config.yaml
n_layer: 14
d_model: 384
n_head: 9
n_kv_head: 9
head_dim: 64
d_mlp: 1536
vocab_size: 8192
activation: "squared_relu"
norm: "rmsnorm"
norm_place: "pre"
norm_eps: 1e-05
positions: "rope"
rope_base: 10000.0
rope_fraction: 0.75
qk_norm: true
attn_scale: 0.152
bias: "none"
tie_embeddings: false
parallel_block: false
extras: ["capped logits"]
init: "trunc"
init_std_qkv: 0.0255
init_std_o: 0.00484
init_std_up: 0.0255
init_std_down: 0.00484
optimizer: "soap_variant"
lr: 0.00417
beta1: 0.95
beta2: 0.99
weight_decay: 0.093
lr_head: 0.00669
grad_clip: 1.0
warmup_steps: 61
schedule: "wsd"
decay_fraction: 0.747
decay_shape: "linear"
final_lr_fraction: 0.1
batch_tokens: 65536
seq_len: 1024
doc_mask: false
train_tokens: 349800000
steps: 5338
dataset: "wikipedia_en"
Each number is 128 + 32 x the weight over its row's rms, rounded and kept within 0 to 255. Layers, rows and columns count from 0. The size above them is the row's rms in percent of the matrix's.

# layer 7 attention output (transposed), 576x384, rms 0.148, rows 515-550, columns 0-95
size [ 99 100  90  86  90  91  98  99  92  83  94  88  98  94  99  96  95  89  97  93  94  89  99  94 101  91  94  91  92 102  92  99  98  99  99  97]
[[139 145 139 152 118  81 132 169  49 119 132  96  99 125 155 159 124 157 144 127 117  92 111 133 157  96 210 155 124 107 133 135 154 145 133  77 120 117  77  79 184 108 139  87 149 154 100 134 155 197 123 141 107 126 111  81 125 112  32 123 119 164 104 187 105 117 144 133 136 143 115 144 180 133 121 158 125  99  87 192 137 147 150 171  76 119 172  68 152  92 148 129 157 141 177 111]
 [153 152 219 145 133  88 148  67 110 152 141 154 164 120 133 149 143 135  94 129 160 138 155  95 154 116 149 105 136 140  87  90 121  92 166 111 130  82 126 131 147 103 168  83  97 127 103  96 108 136 150  78 116 125 181 102 161 121  65 169  96 153 126 145 163 174 158 132 210  90 139 111 103 135 107  95 103 218 112 105 117 148 128  76 116 130 113 131 141 153 138  93 108 182 144 133]
 [ 92 149 149  71 190 148 134 110 128  83  82 115 154 117 159 137 151 170 139  74 124 106 177 151  99 106 125 168 136 137 136  62 101 173  82 122 112 158 175 162  80  59  95 131 145 156  99  92 130 140  88 118 198 153 127  79  93 158 170 167  71  52 123  79 146 154  45 153  77 142 103 160 120 112 121 191 137 175 134 113 104 147 176 133 154 148 128 121 113 131 149 105 126  97 188 181]
 [160 140 131 118 158  82 159 133 163 136 111 115 130 143 203 116 147  97 144 143 166 110 103 155 110 106 144 153 148  98  82 140  82 131 119 101 205 184  54  89 146 146 228 151 105  98 157 146 130 108 119  80 134 163 143 151 151 192  61 158 121  89  76 155 161  16  86 135 160 125  58  90 205  63  57 154 139 142  77 133 115 153 147 173 111  98 156  85  67 147 107 134 121 118 159 122]
 [143 131 124  44 118 145 106 145 137 130  95 117 167 116  98 122 147 122  75  77 158 130 165 162 126 172  76 123 172 132  90 141 123 176  93 134  78 150 170 122 103 126 116 149 160 217 117 172  77  63 170 147 100  93 153 155 126 130 181 169 163 118 100 123  77 143 107 110 136 119 160 210 105 119 172 109 139 162 177  75 117 141 154 112 154 171 186  96  91 179 110 117 127 153 119 129]
 [ 97 151 108 108 125 130 139 136 160 154  88 112 160 161 103  94 128 140 126 117 116 136 223 141 150 145 137 128 158 184 191 108 102 154 110 149 102  83 156 163 106  95 125 180 121 125 139 131 155 129 160 176 188 140 119 130 117 144 195 141 139 162 131 112 136 147 126 133  29 139 101 104 104 126 110 129 174 119 171 117  93  96 154  91 114 164 120 168 104 127  90 126  78  86 118 136]
 [ 93 158 132  61  97 142 123  94 110  79 128 148 152 158 113  90 150 160 123 137  97 140 102 183  76  73  94 126 134 105 201  93 129  85 124  70 127 120 154 126 130 170 148 152 138 155 150 124 121 118 155 138 193 101 119 171 148  96 133  98 138  98 160 109 117  89 158 119 134 111  85 154 145 198 156 140  96  91 150 158 165 134 170 129 100 150 154 126 117  70 120 195 105 127 114 107]
 [117  53  73 172 172 136 118 137  97 124  99 126 132 135 139 169 136 162 147 129 121 184 127  86 126  57  95 119  98 154 181 128 110  83 165  66 132  83 121 135 123 175 106 118 153 120 145  88 201 169 150 104 176 109 136  84 188 148 161 151  98 115 134 141 163 132  82 101 117 160 129 112 125 119 116 134 141 141 113 150 157 209 150  67 156 139 176 142 178  73 136 153 113 118 118 132]
 [107  83  66  88 125 137 145 128 122  91 119 147 102 145 129 148 126 107 153 129 100 147 123  97 129 126 113  64 108 119 130 157 167 154 154 162 165 109  98 105 164 143 123 199 172 161  72 125 120  83 120 121 107 181 162 138 178 113 231 123 127  68  95 124 105 123 152 121 128 155  20 206  99  68 107 111 157 107  60 179  87 168 116  98  96 135 115 156 118 117 100 174 103  90  97 174]
 [121 158 123  64 144 134 101 149 159 136 114 144 154 152  71 103 155 157 166 131 106 158 187 149 114 150  99 208 145 160 156 179 141 138 111 120 101  98 159 135 152 163 106 187  92  91 148 146 116  70 161 188 157  79 171 217 138 142 174  92 226 154  94 118 112 141 115 145  61 105 132 177  85 160 185 105 106 155 170 129 165  88  83 107 144 121 162 133  95 155  75  91  83 118  93 136]
 [145 171 143  43  83 110 118 161 186 121 111 135 109 153 148 120 118  76 141 125 155 127 102 158 140 130 136  97 148 112 106 136 154 184 121 195 135 156 171 154 135  49 175 155 131 152  88 133 118 113 120 104  81 176  99 124 103 121 129 150 147 152 112 108 113  99 142 109  99 102 139 148 137  83  66  77 147  80 128  74 107 146 134 157 128 143  79 136  74 181 154  97 120 111 102 115]
 [122 114 161 141  90 140 139 114 160 115 147 125 137 113 159 138 172  65  97 118 147 154  82 142 163 115 158 120 136 104  36 138 167 128 118 135 196 119 110  79 173 134 173 175 117 141 134 123 100 139 187 129  50 144 103 164 146 117 129 138 158 100 108 138  93 106 216 155 166 106  56 137 164 131  99  67 139 144 106 178 108 117 113 145 117 103  75  65 139 163  85 138 123 126  44 117]
 [109 126 128 232  94 131 108 140 106 145 213  91 138  73 145 123 119 131 119 139 138 143 124  76  91 193 145  85  54 126 139  97 172  97 163 142  91  94  65  83  99 167  75  62 107  67 164 171 101 167  91 142 107 134 114 117 122 101 113 132 122 127 131 186 123  95  82 184 141 120 154 159  91 109 139 101  74 155 133 148 106  81 111 159 104  66  78 110 145 135  85 150 153 181 127  55]
 [ 52 142 147 119 110 151 117 133 207 146 101 156 171 123  55 128  77 116 177 145 161 162 133  22 131  97 108 119 156 199  95 102 128 105  75 163 136 113 143 143  83  92 131  55 108 120 118 111 106  89 103 124  83  96 100 119 112  94 144 162 115 143 125 113 139 162 130 145 120  82 127 162  48 116 126  79 100 148 122  59 136 126 156 153 135 120  62 136 132 134  77  79 124 125 129 144]
 [ 93 123 122 164 138 177 170 136 141 132 116 136 113 116 157  61 158  45 154 111  68 148 131 143 142 197  96  57 116 120  53  61 137 109 156 136 151 193 160  50 171 133 104 145  61  96 136 164 162 113 108 111  71 191 159 138 135  90 142 142 190  98 135 128 125  83 123 173 128 131 124 136 185  53  95  93  89 104  60 106 130 145 113 124 132 102  97 122  64 195 139 147  95 123  99  83]
 [182 136 161 117  38  53 155 128 100 138 126  89 146 136 186 102 123 114 105 135 153 106 123 174  93 113 168 111 115 123 141  91 139 137 100 119 120 112  78  93 118 145 101 141 142 140 125 154 109 145 103 123  81 137  90 124 118 135  41  91 131 177 169 129  92 117 114 103 164 195  69 120 176 131 158 133 112 157 159 124 100 110 145 140  92 127 122 134  94  72 125 180 127 175 114  97]
 [172  71 119 144 149 127 190  86  99 102  96  99  98 109 175 129 129 139  81 145 109 155 118 144 129  90 108  88  71 118 115 114 112 176 165 162 122  63 142 129 122 143 154  85 162 136 109 154  81 156 100 103  87 223 133 131 126 138 107 105  79 134 207 140 142 120 152 124 172 145 179 108 163 107 111 114 131 101 128 137 120 168 103 141 143 145 135 107 182 147 225 156 163 165  68 151]
 [125 114 145 181 139 127  97  98 104 104 217 130 102  76 142  81 129 125 113 102 120 124 112 151 101  86 185 190 115 101 164 168  98 124 164 125 149 134 177 163 142  92 151 104 134  78 163  75 178 176  91 127 148  61 116 123  97 131  91  91  67  97 129 141 174 153 123 143  62 136 128  96 177 129  93 103 122  92  90 153 137 114 132 147 147 165 134  93 144 114 161 112 155 118 158 134]
 [ 93 132 138  92 171  93 116 138 127 109 123 159  73 140 166 128  66 146 173  95  99  28  84 138 138 133  95 130 133 120 121 140 130 203 168 201 163 124 104 150 157 136 111 102 120 123  79 120 107 171 101 117 106 140  84 140  99 173  70  64  44 158 102 119 142 138 125  96 110 122  96 111 110 175  82 201 147  81 107 123 133 109 111 135  95  92  98  73 138 112 223  79 119 115 128 173]
 [139 116 141 166 159 126  71  90  84 128 154 193 127 112 172 167 132 118  91 130 184 127 160 162 155  89 137  89 146 134 110 121 106 123 203 113 184  83  99 167 128 106 127  76 133 132 161 116 125 152 167 136 159 105 134  98 153 161  93 131  95 134 115 136 144 133 149  96 120 116 138 128 109 171  59  86 139 150 105 110 120 111 145  68 111 145 115 162 121 123 178 104  85 162 160 109]
 [114 101 110 162 134 139 130 112  56 133 137 142 127  95 137 134 122 102  81 105 102  88 128 133 147 145  84  85 122 136 169 106 152 130 165 101  57  72 115 132 119 131  85  89 112 159 160 141 110 187 130 143 123 119 186 170 165  90 105 105 135 126 160 125 163 171 140 165  91  88 183  88 135 169 113 132 109  75 171 210 114 135 106 131 119 174 168  49 176 146 169 120 153 154  84  73]
 [174 131 150 121 122 166 132  44 137 119 103 134 141 110 111 139 117  92 139 164 156 169  95 134 146  91 125  90 136  79  30 174 132 106 119 122 149 134 154 120 107  94 185 132  97 152 147 160 126 114 194  40  76 147 124 132 140  60 147 180 160  69 171 137 152 102 164 131 186  91 145 166 128 104 120  81 143 137  65 103 124 148 126  85 130 120 106 116 126 155 110 186 138 136  89 135]
 [127 198 146 115 132 128 160  77 150 129  97 120 127 163 132 108 128 158 222 132 111 111 134 113 117 112 172 111  74 141  81 106  99 133 113 142  86 121 103 136 189 122 168 114 131 101 119 117 106  84 178  95 120 115 130 161  92 111  93 125 156 131 196 126 141 138 134 165 100 110  91 121 104 156  59 168 150  95 123 156 128 126 134 165 104  99 169  75  91 170 167 158 105  89  88 101]
 [118 169 127  82 164 104 113 144 186 135 103 139 163  89 101 113 175 150 151 143 174 154 146 149 131 160 139 108 142 107  51 117  99 129 107 119 135 130 145 140 122 131 162 122 104 123 104 168 102  68 183 113 102 126 178 140 176  71 124 185 190  88  89 160 157 117  98 149 151  52 137 141  95 105  88  94 154 160 123 111 125 124 154  78 140 143 173 127  92 231 119 155 107 131 168 132]
 [ 99  96 178 177 135 176 129 118 101 122 133 112 126  83 126 149 171 106 169 155  86 119  59 144 128 125  99 102  99  95 136 146 144 163  89 126 120 122 139 105 126 113 106 122 110 109 132 126 108 201 101 128 123 180 145 132 140 121 122 111 107  79 153 119 135 104 153 157 136 107 123 140 106 181 164 150  90 123 109 182 103 129 100 166 117 106  84  78 144 131 186 104 196 168 102 141]
 [119  92  71 168 118 109 101 148  56 120 168 108  94 124 117 163 105 188 130 141  95 131 152 111 142 116  94 128 116 154 244 153 158 146 156 133 101  61  64 197 122 128  61 115 168  88 159 114 106 150 129 165 233 145 185 108 142 147 165 137 129 105 107 169 138 139  75 111  74 124 135 169  75 107 156 139 137 104 137 158 157 162 124  79 137 162 129 174 156 107 114 106  95 151 145 120]
 [130 144 125 227 118  88 141 132 148 157 112 107 148 132 176 137 145 125 174 166 155 125 106 107 153 144 208 141 124 117 114  77 127 124  73 108 155 139  94 158 140  88 161 105 141  72 145  74 152 166 101 117  92 167  90  81 131 128 111 136 107 145 124 195 131  76  87 163 133 159 164 101 150 109 112 120 167 135 107 108  99 137 157 118 141 107  95 186 133 138 106 139 152 101 195 126]
 [ 90 136 124  66 157 117  95 116 139 131 104 147 194  77 107  99 156 122 125 123 118 119 133 128 116 202  71  95 153 158  69 113 140  96  79 165 103 125 161 128 112 129 133 128 104 163  86 178  78  80 122 149 102 124 118 166 107  99 144 104 155 133 102 126  92 145 151 119 135  71 195 134  59 188 159 102 102 149 229 123 135  80  92  90 173 105 120 134 114 227  71 124 113 107  94 118]
 [149 119 125 155 152 138 149  32 162 158 124 117 154 139 101  76 150  89 180 153 128 158  95 143 137 118 173 160 122  85  65 132 125 150 122 127 157 123 151 125 165 141 155 166 102  66 149 112 104 147 178 106  95 124 164 197 103 101 126 128 224 113 129 164 154  95 164 186  82  99  99 176 177  89 122 136 152 134  38 128 154 122  54 115 175 103  86  78 103 220 121 138  87 100 115 136]
 [136 192 138  96 167 136 144  81 153 112 163 128 102 172 108  59 148 131 209 157 145 148 124  99 109 115 152 156 108 128  67  88  82  94 164 111 179 136 115 117 175 150 192 182 150 109 101  83 120  74 104  77 108 118 179 139 137 135 143 149 133  89 119 149 114  60 140 123 153 112  68 125 110  69 139 104 135 183  57 112  96 111 105 105 149 105 162  89 127 187 111 136 131  95 121 179]
 [124 140 128 102 163 179 130  72  88 148 137 125 157  79 100 179 104 123 135  80 127 118  84 116 131 104  99  65 142 112 108  74 176 162 108 119  82 130 172 151  96  85 114  89 139 134 116 165 143 167 115 117 159  98  87  49  88 119 136 139  77 103 149  77 121 200 150 157 111 127 107 154  92 209 121 199 109 118 149 119 130 150 152 104 107 115  86 137 161  49 183 109 154 109 127 137]
 [158 119  96  99  64  96 136  94 158  84 136 119 121 192 186 146 133  93 111 119 144 119 132 126 106 169 118 104 122  76 100 109 123 123 160 143 124  67  80 150 124 124 106 171 148 119 220 112 101 127 147 119  97 121 140 243 161 136 154 114 159 134 153 156 141  87 100 159  79 117 120 131 162 110 115 116 177  85 172 160 119 112  84 115 143 152 133  35 127 169 102 140 111 145  69 108]
 [113  90 109  75  92 132 116 129 178 112  91 127 170 148 131 121 102 111 149 113 122 135 140 187  71 126 120 175 185 152 150 103 123  94  92 155  96 174 237 114  93 109 117 191 151 211 141 101 139 142 103 126 116 153 136 205 169 134 200 113  81 142 120  78 125 154 103  89 123 135 155  89 172 120 171 110 147 108 169  87 122 130 119 121 196 159 142 187 129  76 113 121  93  96 127 145]
 [121  96  98 155 102 133 134 165 136 167 152  85 142 119 110 115 101 161  80 123 114 108 154 128 112 148 126 197  82 119 147 168 131 169 113 167 126 139  69 135 111 107 113 101 121  44 133 152 106 161 103 192 129  71  93 126 106 132  76  84 149 193 124 138 130 176 136 153  77 133 122  99 147 131 177 135  94 101 147 141 160  70  63 179 104 116  82 127 127 101 118 124 166 150 160 128]
 [157 148 182  98 129  85  93 122 170 152 113 138  73 196 152 112 119  69 149  84 131  76 107 153 119 167 166 145 189 129  77 134 106 153 161 136 115 168 107 127 184 140 103 177 109 117 127 124 108 139 134 115  52 135 152 175 120 157  83 120 150 163 118 105 158 138 165 120 133 139  48 135 170 138  99 139 160 147 101 145 101  75 130 138 101 115 121 103  70 126 152 119 140 112 131 147]
 [174 114 168 115  60  89 144 147  97 156 176 144 105  95 173 101 145  99  32 133 181 116 160 144 125 128 146 122 156  92  62 105  92  95 213  95 168 105 139 119 115 126 167 153 153 175 133  96 137 129 116  78  78 139 149 140 128 155 138 160 106 133 134 122 124 118 164  94 150 146 168  92 183  84 140  84 155 152 122  65 132 132 141  84 174 136 185 132 130 168 142 132 108 156 157  96]]
# layer 7 attention value, 576x384, rms 0.17, rows 516-551, columns 0-95
size [ 97  87  82  87  86  95  95  88  75  90  76  92  88  94  92  93  85  93  93  90  81  92  85  99  86  92  86  84  93  91  93  93  93  96  88  93]
[[ 88 128 176  86 161 119  68  91 145  85 166 117 114 120  89 103 122 131 102 146 104 172 150 109 126 157 198 179 206 129 144 100 104 102 100 140 144 110 153 153  70 125 174 159 128 129 139 123 193 142 148 135 100 137 116 133 164 130 112  91 109 146 225 129 159 142 150 176 161 122 126 109 129  91 154 125 159 129 141  81 155 139 162 106 128 133  94 114  87  76 105 175 174  76 181  88]
 [112 172  58  64 131  88 128 163 141  95 149 153 124 150 124  82 128 131 127 113 129 191 145 107 179 135 121 138   0 122 155 144  90 135 190  84 122  85 141 134  93 136 147 161  37 185 109 112 109 103 102 153 134  97 162 127 149 109 176 135 120  87 161 119 147 122  96  99 156 138 103 172  95 143 109 109 117 129 141 131 114 112  76 122 126 113 148 145 108 178  96 134 169 179 126 145]
 [140 134 127 123 107 172 172  89  71  72 118 144 131  94 121 148 154 138 166  95  93  84 120 151 124 162  80 139  96 161  27 123 107 134 133 127  62 162 124 144 122 171  99  90 141  56 163 114 160 141 154 129  79  77  54 114 110 213 123 187  84 142 116 115  84 167 124  93  84 167 152 106  77 164 157 102  64 146 151 100 120 138  85 105  88 131  75 115 100 121  56 121 113 177 139 114]
 [ 79  76 176 151 153 103 153 168 155 180 153 161  90 143 166 147 118 231 176 131 171 200 123 128 123 154 159 154  86  84 160 182 137  73 137 112 114  51 149 129 159 119 139 149  94 133 160 114 192 149 146  99 162 187 109 120 127 151  85 134 135  97 157 112 103 143 136 130 121 117 151 107 126 130 182 149 128 122  87 146 135  77 133 171  83 126 150 161 112  97 160 153 100 137 116 108]
 [157  91  72 171 134 146 131 196 137  72 179 148 106 130 121  45 174 105 128  52 121 151 102 158 121 117 125 147  69 130 124  94 153 117 131 142 146  81 131 117 147 130 136 119  47 136  81 132 108 130 137 172 161 119 144 107 104 127 149 125 160 145 171  71 108 125 100 126 153  82 109 134 137 136 101 129  97 146 135 164  94 161 144 118 213 145 160 182 162 129 148 106 154 108  91 106]
 [133 116 138 152 101 125 137 170 116 109 135 146  71 139 177 169 144 104 123 149 168 133 147 166 147 139  91 142 147 100 138 136 140 113 157 177  89 133 156  96 133 127  99  47 104 127  95 127 126  97 200  49  89 134  85 208 133 137 103 173 146 120 127 129 167 137  59 147 128 138 135 175 138 141 182  88 177 161 117  99 150 103 184 171 122 112 119 133 140  83 108 137 155 109 138 123]
 [118  88  92 111 132  75 130 143  90  95 156 119 122 158  98 149 108  60 177 125 142 129 112 113 112 114 103 193 119 107 140  70  96 193 140 163 141 158  82 142 122 103 146  73 110 139 118 112 155  84 117 136 126  84 136  82 187  98 140 160 123 155 159  79 192  70  90 117 118 161 147 170 129 154 126 192  88 135 173 138 144  71 149 107 159 141 159 144 142 166 135 102 128 137 116 151]
 [128 111  92 115 118 106 145 137 137 122 131 108 137 124 135 134 123 116 138 117 163 133 129 122 150 112 144 134  61 151 159 148 165 105 112 103 117 102 124 188 129 100  83 114 154 187 107 189 121 117 128 111 114 161  89  62 125 145  54  74 128 116  98 125 131 172 100 149 147  89 189 129 131 120 135 155 142 126 164 178 153 185 154  60  83 136 187 113 138 154 183 129 141 160  83 135]
 [107 117 168 210  99 141 132 173 153 122 141 129 140 100 156 110 128 128 117 151 146  89 100 173 100 140 132  81 201 108 142 181 187 142 163 163  96  66 131  29 190 138  86 129 114  95 103 140 131 171 190 129 157 154 161 175  95 160 125 107 151 104 117 127  74 133 142 155 128 129 152 107 133 126 132 123 164 136  96 169 123 170 164 180 167  71 160  94 138 127 161 130 116 120  84 150]
 [117 139 135 163 137 210 169 172  63 100 185 116 146  75 132 121 156 247 153 128 146 151 114 115  69 168 130 155 109 184 118 125 113  82 131 109 108  88 118 188 156 165 102 119 180 148 138 129 101 170  92 154 123 139  48  88  84 108 128  62  61 116 116 147 103 152 122 164  99 104  89 169 218 161 164 119 139 173  79 139 135 115 137 148 153 168 113 137 136  94 141 153 148 145 121  71]
 [123 126 135 135 143 146 111 116 122 143 133 127 123 137 125 114 144 119 125 164 100  64 147 141 118 143 150 108 156 150 104 154 152  66 100 140 115 113 131 165 135 170 117 138 123 135 123 166 137 165 130 163 157 167 125 149  67 193 115 132 118 172 121 142 100 187 151 100 147 113 162  71 142 108  88 111 142 110 110 119 139 178 189  74 107 151 115 119 142  72 141 107 100 186 172 130]
 [169 145 174 127  91 140 150 130 159 175  80 198 128 114  95 136 103  48  90  91  72  86 116 172 159 103 139  58 176 174 146 137 134 150 137  99 155 116 105 130  80 139 123 200 158 103 113 125 148  93 137 177  83 170 163 111  87  70 144 149 141 148 147  89 134  94 124  98 143 164 197 109  95  84  63 106 119  99  83  70  95 175 143 121 130 197 114 117  93 155 132 128  89 124 157 172]
 [137  99 157 124 165 166 150 144 146 183 173 125 149 208  80 122 178 112 168 109 104 142 133 125 193 155 144 153 113 161 156  78 140 163  99 121 151 122 126 144  91 147 150 142 121 113 170  92 130 142 105 165 109 120 156 110 115 116 125 109 107  86 141  99 131  90 114 147 147 138 171 153 175 133 182 114 142 166 130 180  95 126 176 134 161 122 138 144 143 197 144 113 104 140 112  81]
 [ 93 105 117 119  77 171 171 152 190  82 137 211 120  90 181 154  57  67 104  71 139 150 146 139 143 160 117 119 119 133  38 132 126 138 122 110 142 144 125 134 120 162 127 138 165 159  83 171 154  71 166 112 103 147 148 116 112 146  87 124 156 133  67  86 123 138 107 123 198 158 131 148 126 124 125  77 113 155  97 126 102 192  99 108 110 159 103 152 183 169 144 110  90 152 164 157]
 [ 83 179 122 155 130 144 135 172 124 111  57 190  20 113 114 144 150  96  76 173  99 107 139 168  93 140  93 118 180 150 118 141 103  96 131 121 172 173 131 125 116 167 136 171 127 107 100 121 139 177  80 117 112 143 144 131  92 148 131 122 131 135 151 127 103 102 145 131 104 108 112  85  93 144 115 137 136 148  65  68 151 115 151 154  60 161 143 115  94 109  99  92 130 111 184 191]
 [125 116 156 142 125 138 144 117  87  76 115 108  91  96 150 126 113 185 129 103 150 122 125 108  78 117  80 112 158 107 147  82 154  82 161  76 120 118 145 156 114 106 134 151 118 139 179 124 138 111 100  78  72  97 125 102 172 102 172 168  92 107  78 100  58 116 148 140 146 135 110 229 129 105  87 173  98 109  97 107 132  55  74  96 110 134 144 117  74 107 130 129 123 112 106 126]
 [179 190  51 128 136 138  98 180 108 111 106  89 170 123 132 145 169 119 154 160 116 104 103 138 155 165 127  76 136  84 104 164 152 167 161 156 104 125 136 127 127 114 101 106 105 135 142 120  22 115  81 159 136 138 123 123 138 126 180 124  47 199 144 140 133 105 150 166  56 133  46 148 117 107 161 162 105  83 190 140 115 132 132 147 113 113  88 115 120 109  83 160  82 123  91 151]
 [183 155  92  87 145 123 140  38 168 169  76 123 219 141 144 198 153 159 153 163 137 122 114  63 123  64  79  79  37 134 113 106 142  82  70 102 129 136 130 127 197 150 106 158 166 114 164 127 160  95 153 155  98 106 150 143 137 231 123  80  78  94 120 109 110 152 158 127 106 136 148 139 173 117 145 120 148 136 149 185 128 187 101 108 127  86 162 125 147 197 144 166 112 129  64  49]
 [124 124 128 120 161  90  50 118 104 122 135 101 153  85 138 152  97 151 177 145 126 149  76 111  93 161 147 165 171  89 100  94 167 126 108 140 104 123 126 148 145  65 149 133 130 113 111 138 173 150 201 137 111 127 128 107 164  80 135  77  68 163 154 144 127 104 150 161 169 127  99 111 146 105 175 154 175 113 127 138  96 163 104  78 148 142 133 142  98  66  96 180 127  93 104  83]
 [104  88 124 111 127  92  79 187 157 127 136 106 147 125 156 180 134 153 144 100  81 150 122  88 105 148 114 134 104  75 119 141 112 123 108  87 125 101 134 106 159 109 135 151 137 152 169 161 175  94 186 134 135 169 120 144 153  82 147 148 104 217 175  86 178 116 112  91 148 124  93 132 160  60 128 142 108  69 118  96 139 160 139 122 162 165 147 135 135 165 120 176 129 145 161 135]
 [ 84 101 157 174 166  98 121 124 116 152 182  40 134 104 110 116 110 138 181 106 164 159 146 116 126 136 156 228 154 150 126  80 120 102 151 127 113  97 162 160 106 109 170  90  82 133 123 129 143 168  75  78 163 125  84  95 118 151  98 172 104 140 113 124 154 152 142 124 141 121 184 150 131 114 132 127 141 127 110 125 167  69 150 127  71 186 137 155 129  19 102 145 146 124 122  99]
 [ 53 121  87 115 132 102 136 202 145 124 137 111 131 116 133  58 122 148 117  65 170 130 202 157 138 110 128  90  84 195 113  92  79 115 212 128  94  97 192 121 136 141 164 151 110 147 150 181 154 164 125 175 189  88 143 155 102 167 157 141 185 160  97 110 131 141 110 108 123 103 114 181 115 142 123 112  80 187 121  74 139 112 127 121 168 117 188 151 122 112 111 148 179 157  89  62]
 [ 97  47 122 117 194 117 116 112 123 157 162 106 116 197 118 106  73 165 140  61 122 111 126 148 127 141 134 127  59 167 156 104 104 108 149  66  47  85 133 146 124 133 131  98 111 135 148 122 158 157  76 116 158 124  98  85 132 191  77 144 138 118 130 133 111 183 114 109 114 146 183 142 131  98 156 144 128 160 140  97 139 106 122 131 125 165 185 171 126 113 128 120 158 165  94  58]
 [126 189 131 119  60  78  79  85 173 152 100  99 192  75 152 161 117 162 111 117  81 138 126  70 115 106 138  95 133 102 159 111 162 109 124  90 127  60 142  96  87  85 144 143 147 107  96 122 119  99 179 147 101 140 160 157 152 113 121 106  75 115  91 130 115 173 134 125 209 154  78 139 144  66 126  91 147  99 115  52 149 162 110 132 100 146  91 107 146  66 105 166 125  87 176 139]
 [138 145 120 113 147 145 137 138  66 130 161 131 133  61 153 135 121 128 128 117  97 108  68 150  94  94 126 112 104 123 151 136 197 176 130 160 113  89 106 126 170 128 143  69 153  86 135 102 146  73 126 123  40 117  79 101 183  85 123 163 119 150 171 140 132 121  67 163 124 106 186 143 156  98 109 162 114 121 155 157 105 161 122  62 185  91 134 114 132 170 148 139 126 106 117 155]
 [169 138  79 131  77 129 132  72 108 149  78 147 139 112  60  36 152 100 119 107 113 103  97 120 161 100 164 109  43 133 102 131 109 155 120 161 153 169  88 107 123 103 154 124 104 130 101 125  91 163  79 129 113  84 124  60 116  92 148  85 121 156  73 128 133 124 110 111 103 127 102 101 113 114 109 140 111 176 164 121  77 137 121  87  68 119  82 137 123 102 131  98 107 135 121  89]
 [ 71  79  87 103 165 150 165 134 159 162  92 182 102 178 137 140  85 178  96 161 131 110 126 113 139 107 140  73 109 163 181 131 121 138 161 107 111 140  65 108 143 149 117 168 127 116 159 126  97 174 139 142 202 195 191 146 122 139 103 130 159  75  85 139 122 140  98 132 117 128 188 140 137  87  77 105 123 161 108 157 115 144 164 167 174 147 157 111 137 152 198 119 126 152 140 146]
 [ 76 112 111 157  88 162 130 177 103 101 161 100 204  82  79 136 115  92 158 108  82 126  88 138 100 113 145 112 145 144  73  99 190 132 183 129 109 111 106  99 106 135 103  99  89  75 116 115 151 147 136 110 159 106 131 148  75 170  88 157 102 174 135 158 180 194 121  99 141 177 162 156 110 146 112  56 138 132 102  99 165 181 148 149 112 129 135 103 155  67 133 139 106 154 144 128]
 [140 154 129  80 129 106 166 127 123  71 141 128 152 205 133 178  87 148 115  68 134 143 145 103 167 155 139 137 134 187  87  88 122 133 178 129  88 116 131 134  86 104 119 115 126 164 147 122  99 137 110 137 146  95 130 163 117 183  87 166 137 139 134 121 127 115 168 133 133 157 192 162  71 194 153 102 147 187 145  81 122 112 173 131  90  83 149  58 106 139 141  99 122 138 153  93]
 [117 161 136 122 122  50  64 130 202 160 176 142 150 135 120 112 144 136 119 126  99 177 138  85 185 109 186 143  77 135 158 101 159 130  97 118 175  96 121 146  65 140 140 161  98 135 141  66  83  88 155 149 149 160 184 166 133  60 151 127  88  89 158 131 142 107 124 138 181 134  92 151 192 134 147 101 150  80 112 108 178  84 125 134 133 166 162 124 125 130  98  96 117 134 144 120]
 [144  82  84 183 126 166 121 213  92 122 140 140 177  86 104 162 110 163 145 112 103 131 132 169 102 127 101 158 142 151 118 137 163 102 155 118  77 101  85 153 162 131  81 180 134 149  31 121 142 147 114 140 147 122 103 135  80 175 120 132 101 232 135 113 130 108 123  98 138 144 173 121 112 113  98 140  85 121  98 138 133 160 127 157 178 148 129 144  96 101 160 178 157 178 140 126]
 [145 156  94 182 133 142 121 197 108 113 158 149  78 126 128 135 139 144 129 147 103 143 140 107 143 150 106 151  54  97 136 107 120 168  97  81 121 127  98 120  93 112  75 125  75 154  21  96  69 181 122 144 156 126 198 156 117 108 149 149 142 103 144  98  98  58  89 115  85 114  86 160 123 147 136 189  94  94 132 144 117  89 170 177 120  87 109 149 163 146 168  78 162 126 161 194]
 [165 197  76 175 147 130 163 120 116 155  48 119 144 100  80  94 140  65 139 165 113  97 140 146  92  88 108  52 193 119 145 154 182 134  99 125 175 147 118  83 140 173 109 189 139  86 137  92 101 106  84 171 136 124 186 135  97 149 172 116 134 143 132 145 110 132 163 119 129 147 104 101  95  87  43 119 125 113 112 168  77 151  88 151 200  96 151 143 106 104 128 104 106 130  83 253]
 [ 97 138 181 125 110 144  85 135 135 118  84 119 150  91 114 178 124 155 146 162 138 127 145 136 115 179 165 126 160 141  54 133  98  57 139 121 147 100 159 108 158 114  97 125 178 113  83 180 169 164 187 166 146 105 110 194  89 171  78  67 131 156 130 129  70 133 177 141 131 111  94  70 129 168 166 146 131 100 110 120 150 159 121 137  77 120 119 137 137 142 112 192 147 112 162  76]
 [155 133 141 147 168 188  99  95  92  77 164 152  79 129 153 135  56 170  89 158 110 182 107 133 146 176 117 218 157 100 111 112  91 106  59 153 102 134 127 170  98 105 150 122  80 138  72 135 164 158 114  87 118 159  94  87 163 108 112 135 144 132 139 112  93 115 167 164 110 107 132  65 110 135 127 174 184 161 134 147 143 141 140  99 101 163  91 140 112  69 144 143 139 106 174 133]
 [152 133 166 120 129  84  96 126 127 181 141  93 185 120 145 128  87 199 165  79 136 116 145  82 200  82 144 115  86 145 100 125 133 139 115 119 102  99 122 128 143  88 176 123 169  81 152 105 142 102 187 160 109  58  68 172 121 127 112 130 110 126 136 134 160 169 119 112 134 133 127 113 192 164 212 121 169 149 160  96 197  43 108 126 138  97  87 143 147 102 105 162 103 115 127  45]]